{
  "n_layer": 8,
  "d_model": 256,
  "n_head": 2,
  "d_mlp": 512,
  "vocab_size": 1024,
  "attn_scale": 0.0884,
  "bias": "all",
  "init_std_qkv": 0.0312,
  "init_std_o": 0.00782,
  "final_lr_fraction": 0.0,
  "batch_tokens": 32768
}
Each number is 128 + 24 x the weight over its row's rms, rounded and kept within 0 to 255. Layers, rows and columns count from 0. Numbers have three digits each. The size before them is the row's rms in percent of the matrix's.

# layer 2 MLP down, 256x512, rms 0.122, rows 0-213, columns 384-447
095:098114132123089092103069139113118139089121109156090092147146085107120138157101120131103117111098179146103075125090136126155132126091137108133134166137115125137131125118160120111136133136118132
101:121142141128134115110074153138138134100095136171106073074098136083129117152135120149123061151124124133131120125160139129142099126123113125135099163110116126131095124163131116099125157169132129
098:194129115123169111137125151142139149101129143127122096157117132176104130107166076116085082133134159119155121137114092135130113119093125127120126135094164122148119150141112090125128131149134112
095:141132150132087124139090127112099131131134115123134112149133133117122104153112155126114122140094156141129099106103146137125151154104146138117117059160140151112116139133109140139131091135155164
105:097123135105122123139131093136165167161135074075151123134105125095161108173129161139132122121077136166127150141144105132136136126120123108160122156141100140134200113151112125156127129114126116
096:090118124100124158136145075126120099138144120144119138126132125167103155162117106113121135157110143085087082137132127120124135127151167124114088131098158140152100092131121149097132112136127115
096:083109153126113101134172113157134114153130132138143102128155135143117108121115146106089099157137135115111147141082107137133187150155091075174119110197130140148144103105076172090120117104115159
104:087084128136150124133122101139056108112120143139174151102116138103125123121131113136143119099119116108145105150128138125087077168131133105141118122152106123127150092117121107140112149149099134
101:148101126173113097156122089126098115122114138112082157136156117183112142111169131126172109147128110120142083149120144122129138138162106118092144148120133123120099124147138149128103126148127099
099:119147120088142127107089112129156121120106084140117160123160128162133163136172098113078148097153131125119108153078118142073129095119135149108102057080087119114151086131167126098156144131124159
100:144117101172114158083169106126136124146083137122097126156102128072085127153094122136116157152125136087146150124119134118162139166106145129121144135136107121127102145121105190134142140089155128
103:137134159150133133108080114141125150101125155160099125134122125111139121100092117114150124156149173109107111119100141144122104114147156137175160154094095060100128115156115127210128114129164119
100:125138136114118143150072133121115136093154115140125176169109156090120144111123157156145129156113134075117160129116083135131126070147147086076136095087137100121097125102115106125163067124063076
097:076118120134140152119100112095155144142114144131127061174116112104111083100146154116118134092131106070120064141112110115157130164123083072182152147087101099098125141113151127117134116138116111
105:181129131143115098132161134134161158133107143150125128145104130137123140115123140139054087130140136173130143154133067124102111149143127134104121104108166114116187119109129138129133111128094168
100:148083107149152099112134084147116146097116103105155099131126140128175140108160149147166090129146105174145125140095132130116106138115169139084142080121109137118127120126081142158121098122144132
098:096121099135132107152124102102154093125150148124145146138135181084171109110128126140135155106116102172168133136108109117091119150127178076106156122121142128098146130143125098171197131108145095
098:069131156126115126103136121097161139132063133209073128141103073095129148110130121105153148135118154135094133125128128125151094167151139109122172135153100162117096118136124157116116115141147112
103:134098150118122162106167119152109093104103136151140124140128119116139115099097112121164113135143117128126153121086156114143151102139108127150100115157109164130112105171151087110127117124180156
099:148149104108113117125129116122160145104106141140128162110125117120135192145155157140135136142171117173146150133129151149127142151143150139132163105154146154139028092152135048114126151110111143
102:095113100116127108156128121131143179117132157144177100112079097080114094155089171135163094127146090118138121088159130158162102108111115123063128124143136114122186161133150143133101113124149154
096:128136150113124109135123148146160143107112130107130132157161133159148149149133119182139156148147194078119075151135125159132099155121120059177125114096111178156126139128129117138141137144164112
102:135120130138111177144106139096115138140113126140138135164108104148153098135174139137106122114128128119104086095091136127121119146115140157156099157146123145134157132154124136110166130160103130
104:089126128138105148154172111142120103140132117155098117095095112132124144150103077124151099127141123100117160152125135120104151107136129134192156107117138145152105114147110157156132144128141112
097:095135098082113114086132139115097107123070133151125118096153176145113126141107119157085150123121108165125157123151112162149136095159105094165159139151126126158115125131139160143098142120143123
100:098097100107145143107158147159094107129124125128148079160145130087167150135100144153132154105150162157110155156171133118118143098105111128131169143118142064080153123167143162103133121112132129
098:156149161113112126151101164113099150122135112069115135146106101103116130131123146093165149157114113086121111085115107116136137157185109150093142144105111143138165087134132133100153100127133107
096:136099144167122089095143140135156097153130142177133136137124116105146146126144122120077108161146064108130111098110111136147112082145131114147115143118132123131103138115141086140107147131114152
102:157132153116153152161164139122130105137155116098109109095150122083132141119125137163096119154105136127135107128121132123097161137161154110147144113153129121108133125125092127151111122115145158
100:180126173102120135142134111128153135114103131138159107164150134103162132115116103083127133151133125136137100142164127087109132122156136171111140099111150147130122101121141166124117152124128124
101:120145128146125096136133098109130097103156131104110149152153134144141131107139123159152146163164147154143109118086130145121139142113125138142137143142106161121134144156110100129146133128141136
097:081165134079115125116122064125124158114118120171158131143123131164134096138129169113145129121142128147149148133188127140117157127127098143145134117131124127147150114079128153148120076117158138
105:123164123119130138108108105135149114069165130148143093113128098155130140116100135082122119167109139111169147132171158167128128150144127161158144087118129102123155147158160123122178112147122131
104:137093136142093118111139122090149118196129129099133175057139140136139093128115087127185123128118132180118158142156138085141123125077117107144132107116137111095166156142122129102139155131078149
102:111121134105122136142133124119102152094106135116133109137134170145160142124101117125101146096147137161110125139145141131129159124118134164099115154128115141121149101141115099137145148135166118
104:065134147190129124138110174155091138137118107120131105095092101144143069176149105124127106097146126124136150138185148103135126138178106120126142121156108167135177119105134115082122147122113112
103:156160100159127140098106096166146118104138128091137148120127114141096139138124110144143139161152110162114176104116125150159137085093112145144128136151111127163096162113128093138095141119119160
099:122153148094130124092154141120132167118138129187102114105123123151112130158091156116117141110108129078119157107107111085130167144106146151137132130099134117154109133152098148143135112142138127
094:138149144105108116110086202124137133100108127097131138117126133127117170115147119114153097093111134113122100137159138122162110137130144164065159142142130130127129157139123135101096148114145129
099:159127174146163117150138110153172107097138114131107126115146101104153106079104152133106131092145128126151173150113101131123174106147126126131156125147151119102141146181121155143141116164140104
099:150108120092112149107121143135137130132144125109175111105147136176134128117107132122129124126131172131138152104112134125112130124110115090067121154179138118126138118118138131131157134140126130
102:146141112204127136187159045145105102154123107108136132108171123106177100146129136103120095091124149144127127088119121142131142078166105098111131154137143133150114129096130132115106154162118100
098:137092152102105138164138127111105146132135150146131113149147137119146103161108152129131113141128120102126124114139121135082126131159095147152144124125117100115121126156125124136101123135164159
097:141109142118107111073110111121113140130091135139098115082155134121139113112177117115137133119124120101159126143159163104133094120101115121111121133156123121117128085131068105125179108115166139
100:117134112150141135114123144107102116071132150128092086139126142196165124155140115101111124100130116117140103168100146138113148131136093157143176112147164138152119117155133128086165154111104119
098:125153100153090127171121148138131174126172119122149081125142108118110140118131117150144207099098148126131094155142152106080131094162145079125163140145127121156164105097154108088175139117115132
097:115139148134158150124120127126146106159144138126122188124114108096163144103140155111132146177157143144144151138129116136158084129142148129111121136138130101127164138139137135126168157111158163
104:121106131137154096101100129135127154104113133131065158177096097124139126112124180113189106144130112110157155106116096139134099095105131122102142147128130125136094157151139147129170149145173120
099:157122111179150133126118130133143166131107118168128164118151124140091112150117141104129107109101171131141119120123150118132106119149134134105100137088129106133136136055167132129129095147140141
095:082131119096157111137106127117136157126098112128110132086169101114146128120144093137158113116113130183116171143115123123163125127112137167151125101135123106125140097138114131151149144120128138
099:143118117121159138152145159147123194159159163098100150104175137106158094118121168106120071138146138156168081106175155102129105169132104083120149082161119134148186111126157119147157133112119132
096:090177102133159144145114099158165109119127155140105116132165145114135069136132129120143135100148166158103110155105115118111132122108120102111115128147132157181185130096140137129127150127133123
098:073119080159124136122098171123115136093139129075133136106129110100069139123122069106130155140157134102113170133114097126125147136144155160125105115151125143135067104103138045116120138124127117
101:117143130135095146076116151117111105169138141145130149112160125123152166154185112114122092065125172144145134154099135130117097091079099173129164136114120144143135165093114154086112136140135124
096:126110087120141138159153100138083079111154129150113070100128127096098107126130140146102138103116110155114136145099142157137158122147115174158137100111120105140153130118110139086141115132075132
103:114154099135120134129126188146169142123095141111142116097122134108116126088092162146121150145123101114088112135141136116090126114121128073149125094120126157094116133124141097143101132128118132
098:120115148157157101095076108148125150124107123143171148100114147085143144103127102105143087139147126085144186142108122121131135203147121094120134126072126143160116137112098099158078105106181154
101:162138085148134159138117125098143116133153123148192088144145151098107101097177124168101081110103151149131115105139146101099143133152100141127142153072132124087129155102114132145111120133116135
090:129133156160097107087112122158113158141153126113143177095133127082090091106153138187179113209118132131134130112125117139101136139113150148097151133105149134134131135084107139157102112117150125
100:163149127134149130121090117141136101109156154114121120144116155077122067153155135116111128092118164094116149139081162098171136148083141132132102089041112118144130132200114133179085103121106112
100:086131163137110092138140194091121145159128135104139164092161119132120149124153154149114135159114131124131156077154117113154168157174108176146132137124119118138117147152176120167110137145116109
099:119122093137115139104093095183129130123127164137134111141115103155113116164127161128105078176144149085163135095177158121146148105081105123102123096157124159172173153117125153109096122140154159
099:088140138155104126163134126116119120130161107131101160100074149156112122091117140118134166114101108107133116074132127130158110113129132063192162142138150157109148172143108118129129108107141150
099:113124116117137101106072128122140112138119154104126144081150137104125139145105114152091140126141116151116156120149150142119130104108130162137147115120144136135118138086156147083152148133115134
102:207113116106117084151133150127142081172135151169163170118167136118089162105125144125119121139146122113110115134160150121133089149145164170125114114127099169157128095097157098157108146099101106
103:174147118144106171096161110141118119099139139130153123116177099105127172125116129160120087114133134119141142141137092102105138131158113107157155122148157133115126099092137143116101131121137130
109:129134095153148136172172129146163132168136110129138095152132131161150120155142160109105152148140089126145131128150123123118106155134148090143122126100097115132156110137151077184149176142140136
100:122118107139107144125118185131135122144080135164160184112075158132136146101141120110101113136141142131158148136140117137084093118129155200125106157141132133145103165138146119097143132099153147
099:140129110099139153164126142145123129118123136140144103172178128151130097120110123127075109138107117133088091119151093082133100126134121105110124152128130086129094111126152126099139132146127117
100:144133110075106123142135117099136149162132138149187090111125136128112071146135086095139174153145148092096111128107126114151118093136112127199162156118104124104148127154147128130106138110126134
103:182084097140119083123111159154153121117189094151134133120137121094148155125135107106168153097148119148102103106153153139123111091126111115113078090180141086094129094094146175097143151144093105
100:120129108098156132104109140182146088098137104103119119146129158113135096161181136117130150146140142129151108121106136123097107168100138130147174139114089098121139124116135097140126108125133146
093:098119144101108104145111133149130114115119101153155087096154083157122146142125102173168086132133101168137141146161148122130111125141127142129158128126138163141170140097113129099152124135101151
103:100127125100123127152133117120130124124117132122098121111118122150108102101135161128162172103111134154161108122163102148156141134102133068101144167148137070150189148141134126093139160124141135
102:103157150112113130102154143119139107125118130129134103159084119082168194120164134109167099098120124135112136118113135164127083151108122155116127082089098129099126098174146129124142136150115155
099:187120143135129113124101148130141107076110104085119094146077157092155127140118108128093129159105162150139124088153164128117107123142120120092114164173105109112129103131106095086109098108105112
098:131108128107116133103125076155134134130144138100125180123168141077141123138149159125147121117131156147117133158108138109132134114102112098127161177147120122117113129147130102118177169131119107
096:132144117123121129109153139123152122126139106121101131136070119044068133118094087124103121138126130114102132122138149144098128123141100131143138090132129156160159142165154135102110121102117147
102:153154137110135134155141131121143084153147131129070128119161079103124185107101143130140154119116145128135147123139131135128147123122126176137108085192094138145151122130108163127125111144118102
098:212136112070160120104115134102106134123136135135110131136173100125122141127143137123168149122129154136139114125121108133077152121163126091097136149086109097108122118114063106143127124099120127
095:154105131090127133138157161156089080100123129097124117157116116167091097144083151126094143138159113109126145160128147152147110125107143157142123179114155143127147148109184102136136115142130108
096:106133119091109065072138131146120103146121116154187118118142138138094130151135108157126147103121152124155153140123130143118092125132113091130174149121141119120105091109101109138120125140133096
097:144161123155126132121121134139133124106147103105113067138111149072123123152154116156173145118130109104114157116133143125148146114153113148125117142107165120113154121164157132156119086090163097
103:094140084142108123143170131130077115112115119164118120113151101170112156122103157091137131115128128126108141182083105145108121137159155137128122110131151131139123115134170151113131092107105149
109:139170138135122144168113100132133089093149124138158146138100151120131061129103165124096088096107098125141105128164148123137122133102146101140119120143133156165152097128109156102142151116159130
101:107162143129177158119165113117084097073143120134143153152107081135124150115078125143138122151131129091125100106137141086178140086125114127167097091159156134165123116081129182141097129118109124
103:119109165154142101148107144129130102112107106087132147185136121145163129121127161091153122157100145111146150123173149118143122138137116084173088127145101134102102126138051132092154119129128118
095:129113150124134128144134119096093109139134120139152139120166161148093107123114092101133092129122087095159124105108143152165119121107143109130146098105160193113094134085143107161119147116142136
098:125149105141133140152158123109134156123111094119108151112105124190122157149097176173106089124112150116179111118096108103137107151104097117101131058136105175136164163143161147130128122137125075
097:156108090109119119098119114156152157101147112136107121124104109127105162141158108131107156147108156156118110100134126117173128147157135156120119076124119122116149104132126074097103099131130116
102:167106167108098119114121164135148147153118128143111203121152119142110151129139101096137145156128117132117107124113153117144130107137143129150117131152108159150141129128129148109104090114121124
099:145136102086117153151129113110125121157123118147106131135135115138178140125134128127093180147121139078135111124129141137119112090108101112134173103147112145119119122106108101108150145158166145
098:107126114137108121137136097126106149106124125130127127156163152120113084127127137151112127129135076153126129122180101145156143108160124124078134116153126137101131103156076162105085128129152134
094:129139114163136123149126165095101112160144121159142133116115131159147134130102148102115166149147122128141177120114098097106109146138157095093121137126151115141090134128133136120143134121153132
095:138125126091167141131087111151105121110142096134137098123116145174163180132129084093117116125141035149120086120146130128121157124087086125108096149166177098135120153123155226135108099142128126
106:156113186150100130128086125117099148085140096162145126104129131150106129146117109186071107065111127114105110069108121122143096104119125151127107136094145136151091108140097122119133092104151118
107:163185146176152107128123126137156125111154167113094139102108123129068103081067120136102160096117120107104134151105142095109104121156144127127131132140134119117113160120121103072117109141133150
102:118133139165103116150096096158125141138091158092081152159105108116092138113109138127143127111163119140126123102114081088113106149169126175182139132140148123130125132111127136117135115131140132
099:127124068129092148113175086140151098143120128127101149144093150115134134139117139140164161137182091172095133151093139128169101110100103153149114107169121133157136050151106167145163089112140111
100:140109130118107098128167170151171094111098136176117159111116100170123127161129131138125106133134124118094142147179108181140134125146147131117129147114137103140138134127139122100093144131091136
103:100122117089140107111100120129105121119126128147120070163118095129104204125108139136174115125134043138113066161106119132094158156145126185182138119151118118106141156119097126045131123109140118
096:166119170100130158109076122094105153148093171117100133104090129135139078145127164154176088122130136109115132133154080133130090107130118151165152127160155132189073101101171131099131160097156128
109:154113128130107122090157145125146125115107099125122108118106138080131112122135131133117148117135107139103089104112113138091140125134085111105098135110104142117134134106120102138134120135093147
103:108147113005111124131151117125149091139127124125141128144137092195146066127093153101146102180120126121132151107154159142125145113141155145134112093162117140122088150101165103155095157105105120
102:110141121180114110119143151119088128160082121160108174081122131169138163133089099112102145145134098128134106156137158132102150133101159143102111124117121085113104105087119123110101164121141118
098:123102119139124150142120104116159147105080162129134112169156106143105159137141106116122087137134151173123068136145130128070121127097146090171097142136147129120112141189121095094135153153151161
101:158156133179152171135119137076092142090127123166136098142182098099128152160149149105178110123127151151145160112127114113179125109123101083114139134140098145116165130109085156149106139152102165
099:133145146084095138061120093142150097137132129115130107106089130149159118143131105132154147127172145125130117149130095127133111138144142132152091133119134145151118137138111115144096138114134131
095:146149100166130178133150134098128168165130149126133194150106124162133153124150170102106109158101143097110151129142118128114132175125115067106155147154168122150101145130118109111146106161130117
102:149127102172121137091155120147114111095121121130078148146133101118129110112131150155058094121121096156112116100125112130121052115107116083102132122160128147106083130140139109156124162132154094
097:121111131109142109132124130157114121131130098172167123145149108137164102147115117137133076141112138085134093143114128083132094147097187106114065102105128128074152105193117172116125088112097145
104:105088163140111134141131135101111140126135141121123139131111175209124126129150099150075124123142124106112155141107138131102100111105128166154104124120114161115133125127150094066160119132143105
101:115125156157112074110151099091152137163125119148101086121068145164168081156130123104169119155135132134119160161151128119139158116168182104156185103143135124151139139152137118098137110147178133
106:071156167130149105129104162128096123106123126130129102100078115149140087138110124150170126131155126118133118106134144143130114137086135123183081109150116101139092161083137090143141089126123102
101:120109138172127148138121125126159157119142106097142101129134104142130147106119121130143138134110156199150153128108134136144114135145123120074136124109129099118071108119107100109112135124128101
102:140135094115151127121118104162123143156127116138123143103124112123132115088085138180145133129124141119125142147140123102150140097148115128101131088133147085123094112088156154131144128129072110
113:076157100122096124084148113115137130148089097126076143140126075101151074105098146149140147125116114116146097142138091138101133150114090120163155148124154120139142110161144127131127094127101135
103:111155125093157138121144123105139158098142163159211087128100106156098119153140153118145157111121114103098094128155147125123156125135120103149116095138137102104114164094130154106118117124129131
101:140137140128131106157083145132137181135132138096132133141100147136130120115163134126168155119127124140121124137122149111131153107098140173139118151103137184126115179173135113144139097129143109
095:151124142094156133114137123133138133157131137123141158129151120100119127118132140194150110100136130147162126132124149134136119152102086053116160159121139080131118132128140127140131169158169155
095:110138162110151104094160051107146115175145098134111120164119128113138134134096114113152177116110109142107113155143110117147142134157143131148145133121145131108130131139137166082135130101142145
097:110130116137127122142103096139142158157145113117117095142124123151131139127166172094123135172144153137129142138172147109156101099121123104066136156117148135144108140121131093109130134119141101
093:132065103089105146173132147135136176124112173143119152137124101122141079138164135107110145132122117147075152122128123141136107098149140098115100111162112132137130113118115118141155044149168128
101:108105139137126163126121146123127110193084161127154131150114108139142131116123115129118104153121147144110145133124137123162155125106148122099107142089131115142129114149152119159109150114138103
099:128151148106136151115115135141100122128129133134135132120078126103136086119117123108098134148132201098093176170137147139113083146135140135178152170126117127129138168085100130144122120145134155
101:136122113149097173106132120117121135160130110153120122114146127152141135116108124113117090097143116131119139118145164141109117140129157120106144123158124108154084109144159138134120166143096114
101:085133168127104122098117157120149114111160117115118150144140150137148186145094141122096178130107081163115098154137159148133142120102111078135172107106132128128106129151124122125106122140136134
106:110114136162126150097118143128132115119122132133114168104113131118144164090100103137068158117116139082144126166144187139109159146103125141149130129104126129094120114118112140137129143127134105
096:142097132135142168136169115162143127138192130169169124103155148144118132157134163117130166167132137156152119130094114144078143110105133235138121116151145109114123136149119106178100087122112084
100:134074131149132129126129153157074167110154098144106172159133136116136172114130172097163137135118149091098148134113108129145114119160177161120143111123141093148155140162171167128100143106100103
102:110108121077130130121148129146119131171143125122094120121121145121139160111146102112187128101141120146159167129120123156118103131097109122144131072158142159094117119130107164117095125112143142
100:099090094111158091115108120110164113127117161180136142125141115116184149133158136133123112125156136100125137139115155132121144090142145112110134151117108080108160109122112199138121128136102142
102:125151142122114129105183139137091149106097148119122095098117109148138113127147059125147150133151126136133152158131122120115140109121125101112124076153139100109116113136081094155107139142137103
098:150127124164126121130118171109130131114105079139103114114112129153163175141124123135112122100130112145123106128156118141134116126113146091121107143168098141098138136109137119106140109104114125
100:158134138183137141168148103105136135110141127122128178110126106164116047096130132161096181105161118116150141092125101162116129155125116137167163100149118171139134148141139132131112174155131142
096:112120137137168118124129161117134150126132101131111142121077103100123149085168112144161139128165146129133136144084133112133129176079161174217128154103138120145145088128168138118139110129139141
103:169152162106145125106102112137134124085133148133131144136133148106158140124105104129088144113137185145148186110120131161154173165122173164135056158165177109123113146131167139144137129153091139
097:093108123129145126115128114103167111110092147103128139151180126183117086118148156146090178145116062167098098113110136105093143115088119095135159146067172112115162129105102119180105117142128153
100:151144126140134137156112114139086141142097131098153151165153133119144129118179153134112159126143121115120119112137135136044168092131133113065145099092156098132141139124126114174080144117123136
099:123116108123102080150147116076102131130140133169157113153152165083152079126137099126168127120138135106142126111121151134121140144146132141119106107156128110134101095122117128122114166116123129
103:082135104104117106115105138131158072130116134172088123169118131118135084110128137127105106127150111164109109152112125118131171093113155124160127105128121094118120168106148169112164178139127120
096:126154122095115118129077201110154085151109142145111143130073114131116101139143096112157122129089092122119132128143142162144114130130132138083109112113168115140092146145080151146170089133107143
095:163103170092160182150143149103146102160133149143122077168140150086127123107132124140127156148122099133133089155149102123180156117136075123111110143138129126131176098114106119115115152132136107
098:110134120093141127119138158133144107152127122127132119139130110120129125140138158118078135103172161156119146151124133125106075140143108162142133148141130133118133129069113093118141092094122139
100:181137131138126126129154167131164138147095156132121122147135144123128133119126116114141146064132152138106157124121150118093109147137108099149164104123140103131168141103130110139091110139089122
096:125166124117129144127179133131130112101117124105123082092139125141124132124140160119122119096120151124148146109106164116147137149138110130110125124154130166156124156126109056115128136159148135
094:110140122121148130135137145157150148120176126111108085153149094099108130120119150140149123108140121165116202138151130084142169121163144149152106155155103171153126123120152135123153105146155102
100:104080120108130092151127143106102145098153141082140117144110099126157154124161120129159135127107128183113102143131106138137132137135113179163111136112127129120122143149067179144143173130163135
107:065149098114122156126106123145120117160150172076130113159138146121133168174120131165147134142144173142124113129119103130131133143140144090156107134125158173127114162150103108134116156126115138
099:144128096147149116116144149121070121116148108142130107159117157165126101109133107108150144159145096124148169122115119113107116094138116145107144175111134131115159135118119127165130141122133110
095:147132095101115114150148146108093129124124121115108109151095121157134128143112149121112131096128146145134118130104115111129133123138143135200094094132149127125097108072152155145111104096140086
093:069124153157149137136151159117134175123154092148176129132099120146141139158135134114133161137135126069124155142109147185143141084120112131102082139098125129148138126144145102165118110134166149
105:114109140137154123102159134144092160155096132135089182128107147119166124101070095129144141096134098144101103107131094148122211173140127120138150142063171085130108162100124146138131079121115116
101:090095107134150131108133108107079144101142126149132136099120111092144113118159066100125166104136175102126172139073151128112176145146125139176117128123145143128174156126121134127112136111122096
098:143143133135121132137137145133115114129124118145095123106093144086107170143154115113141139105128122152129126109150163126134139084136114142139166107086124097169144076125125094139153157131110157
101:123092157101132114147139129117160141128115160129097127168113103122091116109162100137127092153112110163093138140122154129116118098104147078128107125111140125144131166137159100094139113157113137
100:130145150167110135147144157173109129128136146117148150149136136136127146145115106133121082140131104153128120113151139120143119108161141133112156149135135145132123167125126085144130136095152111
101:099110175139107116097088104113138144165086138090137088102109108152115182140123169155180106125129173089147096148172147109119170110121098161124135108159128140157113101139145137133175130121117152
104:175143132103127160122149109128134120128154109147134137144098104162105109121156137183154163105129104101148133138157136140144117097141163145096139119070115113142076094125100158142118138129095137
098:154165148182157155149087108116094128110135140105108086142081119145113157127126133129075113084127116132125170128130143147138150160134124134154141147090118096153069135073155136166139151110146144
096:171124094122127107118140128114115114090127107079099145141140116129099102185145150125090126155111098153159145134155120122121112127164165159046127148145112138138116114084164151129103118139108152
095:112100119165101119137165125133119161155108144106153123158113133198138101149169102130112131128149122105112106125141101137119117123103123138123091108135118122162202111122086124089141103133147130
099:179134075140103105128147108112117153124146173152133145158128094135117105115134147159141158144109144098123125092048126123126173169123139136121118156116098094147124137085137124135100098127118099
100:110141151163151120117094162118126128154139122145100131124132152124152139154112148110126105111125148106123122112079111127142142103109120219149169163096113131141131103088109149127126072120147147
101:114087106149152126092191085126147102152182134159143125121127114106139120156147078123109122158105138151160147146074092120150137127131095124136104119130134132110092073143157126144114111120163131
100:121130151103132108111125035120131075184132125119161154082131130129120077145087147119155137148119121126161097130125124114134154131138126158147146137144131111137104135122126082133094085136145117
098:115117161143126108158129138116120142088114140145128158135165157156108147101202119139106161133107119142147106122098154136155131138101124130178127100148144166132113139123146122140183145111116147
104:115157122144139091120142163081121120081118142121179130106181109116125114135132110138126088150117148121100107115126118142145164088091128128147106164131153103144136154100143096171107141139092136
095:115143165145134090108163134135111165128127169151148054131109119159108117157104148117139091119127146129142119121127128113111111132092118108135132122126146131096104145087120194147152130140135178
102:157156127069136109131114111169121117129094105138157120104138176173149143147159080105149144060118116129171084140096178139143160106115122139145109133087134139137137109131111099094122134107130135
096:154129136088127137095128110112094095177137146131123108115146143162130091114110106150133151123119135147160159133158125139141132156118166163201140142116125125141107105127157126066140129084137108
106:093140117144106148136088119141109131097153138088113105087130128100168173124209071109128054097115111127148147141159092099087112116146078139095122129177113130140099128100137112102092142128155113
101:098152150170131125123124090110148163093109108155144091133124106128100121130124142112083143135117165091130124087141081132121137105136113118121099152174129117116097116087110139094108136130112119
102:172117129085132148134140122118111126165127119127153109132113147129099123133122132117101136095094088136155075134161102124128158152124168111106114113093130085125128105119094145143131156130166122
097:104110104088115156148129090158128130157140118140078128115148117116100148108090055142114138136124103160119148133121169124152119125119137084129139179094117144166140124162137160168119148128135122
106:086147120167136104139089162149103108137180117107125136138135136141110135117163106095114129134152171133103110120121146114085111117117148174141137113066147119146175139120134112140132127125097096
102:100106150158177124096121186154073131109121147126138146150138119135163202101095145161137132125135147124113071114142115126103150146149168072092126102116097118121145122138149114091111096145155105
098:097134111131119171188124121135162106098157119104117094166126139093136153149141132133120112131093094088111144114127131133156096114134120150146106082135108150111121157139093147111126119129144117
097:120086123126112113137115163133083134156131139087127142137126142111107081161136130132117112136107131156135120121113089137158149128115112179119127121153130169080119152139124152152099097142152119
105:134119102125121106123121124114112120123173133129108105106129123158141081105146111162147152147134174170133166140137131100103128091106159112090118100104103154132125138109147069127141138125121129
098:096132127124145126130151153134093123172142093152136134134114096142176122155097145121162095115109107150140166122145124114132097142129153111128092176140127113102128097123108133155120145129164129
102:099113114137136151122120131154151157133079093165161138119165127138143139162121142130139102177150104106115112149112105110176112131150141131090097153144098091126136110063147093159120102130090137
097:106140128083139140106117126123140162117151134118162159149086115144093075146132105146087114118139119102130113134110120140127122125113127093072153103141109161102118172165147091131116131141118151
100:127158078117160150161090164091132155132130084128111158115109158076093150119156154114118121127163117142132088097093125124137110124165115070122145155097158122148166099156106111166097161159116173
101:151144153137152100171155138145104102120161192089137141115106076117135150128141161128156068165113082138124103165099135110131117152128185062128107133155173106108143165099130153184146124111097141
102:158156145121131141159128140153153206150166119119141138121139132152114096127103180138170150177123116114123157083079121134146164133124123087136144147165127136119145163110127103164128149153138104
100:152130148137138163131067138160147131153121154104142106108089112051094158109086146126080178144106142101139129124109099146118153103151126176114129158105128100119124172117150138156181173128134128
103:061113142098136122139133111127100132157107153071102128129113126104141086114099143117117115114127122125109086149118109128136054120081145147194118150132123112142123089121128145088157103125126122
099:119129114097120143115080079109138103137120120066122097079121137095138144119170109123088172163144104165138164138105134155093131149156122177109107133122126162089126130112130135122094126146168143
105:160141137140135124158043124124100142135130129121117144157137101087131135124132106120166147149136130144155138137086139145130127112146117124128131173159142152157143116121124120167096131120089132
096:091107185102126126111143151123188168148090118108161136108184151113146087090148147108170112123107094127139118123111121079149162172127112170159097114118112124100128166135126135156117115113122140
099:150097118158137123117132155131139113158130111102149161155108125133067144125150125113111126131118157063149087096149130088112113170101105141084154128091115133134140132150098144179145135110119175
096:115126120099184180167135113083140126113154141116117130092151099138118156117138134152130103110130113102097142142117163113103105128113135112110123118126173139112127124164130113137158093161203144
095:094106163146137099100130158119135136140130124113133113148109124116127113094134149100161095151138146151122088129092116141109104130138097196146122139143129129126117125166145118088105099117136113
101:165157143154112113173114104137151173099148148126115139126061108137134120140128107156139136130132117081141115100155131117103131147114163145142123140120144091120136133100119092097162123125139116
094:138158121130126123121160153137115141124125138112120143116163177096100163121099168101146102158133125119157106119154143102196113164145160116134164124123104119149099111124145142149130133127163132
105:122127099129137160127138134153183190159078152135121179084161147213131088119082119149137179135122091098129141120137104119142144157153116188117115191121116122102141114154167133110117171138124138
096:135143131122110141130109125114131094133120128137115117147167138086081104113132080142160111116141184123117112110083182132123117121123152120149112106115112150110114133136113143130094107146089119
095:191124145130117119128066117131165133118105149110102096150118128156072134127132141165144146092122147126104128112139122155133188150099132105130096131126105111111119160173130162166132114147145137
101:116134129136122078156077129124147123103152120123106102148124141140140082142145101153136118138138122121099140151157112151114108114164120187141115153185136135136133141144099156132103122145121148
099:115139118088142122152192097116165107097135127123143095110103112142134093141116107160113116113165148131114107119109100151124107113119152090110076138085117098111135132145118110155154111084134124
098:187129145113112165118093121102092130074130138124089124122139154084128123160127135108166132156131081133120106125138131157112130144164106110132114118122150139142095096112139121143134139131152170
100:119127115092125137103135157113138164136153125117119161107156161170096133100100210156104093137149135111104152117115127156160147147130152185118115120119163173153118161130136138151116108158104088
105:111164115129127134156128093112126091149166117118146132102136085139159143118129108137087134118123152120164163116101127116152117145100103064116129093121132135127141139144166146160111131138110117
103:159126138142129134131164124121070117123131132108171086110172117113126145116138082086154133104147101147112097126100133147100125139108184178206112161142122152109118144140160102103140120140088096
101:085136105145123121122146128150116117115103129122107137135103180111142109129096125119115126159093172089114150119098143119149107170102171160150134111114139141115163130110116119119144118133110115
100:150105102127115147115138161144109106140139086150124113123141159074080131129081100106122122110135106162148164117142072128178101156095088146096101148105149147119120137105094136173122137130102132
101:112131175118128082163119123112131143137152153131131152130182165113142119142111140124095121130108058099134116136116124108154127125140143126093146093110143153143112136179093104116164114121109130
099:113127154113156129122211149132098132107140122130134159088143172137131186145105120083140136089141132115134128167124152106115135113099133151142131143113131111162123117148135102164112149110101125
100:153183112120142123112132122153080156184142112119170149118095137139121134119106112118094162139116115148120107155129137119128177118131100119153152104105121099097151135152102102122151114103130121
100:134107104159126137123146170144164140120142095086159112109101110119123101132174140127117127103100087113130158151132159140126124122130167079074104122120067138136151075142145122159119119146174119
104:101119113161170133136074158153113093125124152099106168158102111092106114110138124099086136113128124172117123118099135149095134122158145103105098150121126141102148136139137120143153128131126135
124:103111168131113124102107124176145117144115116085127126190090177150150128163128056112151137103148102126133132118083147151125165112139136152170157151091119145114155076114113169100096142108151126
099:160136095175105128132124102121096119133151129115105076101077175154140120132146117136131088065149109194116134139149175169160121113104103151162179114132104132120141165089092120106130114137089119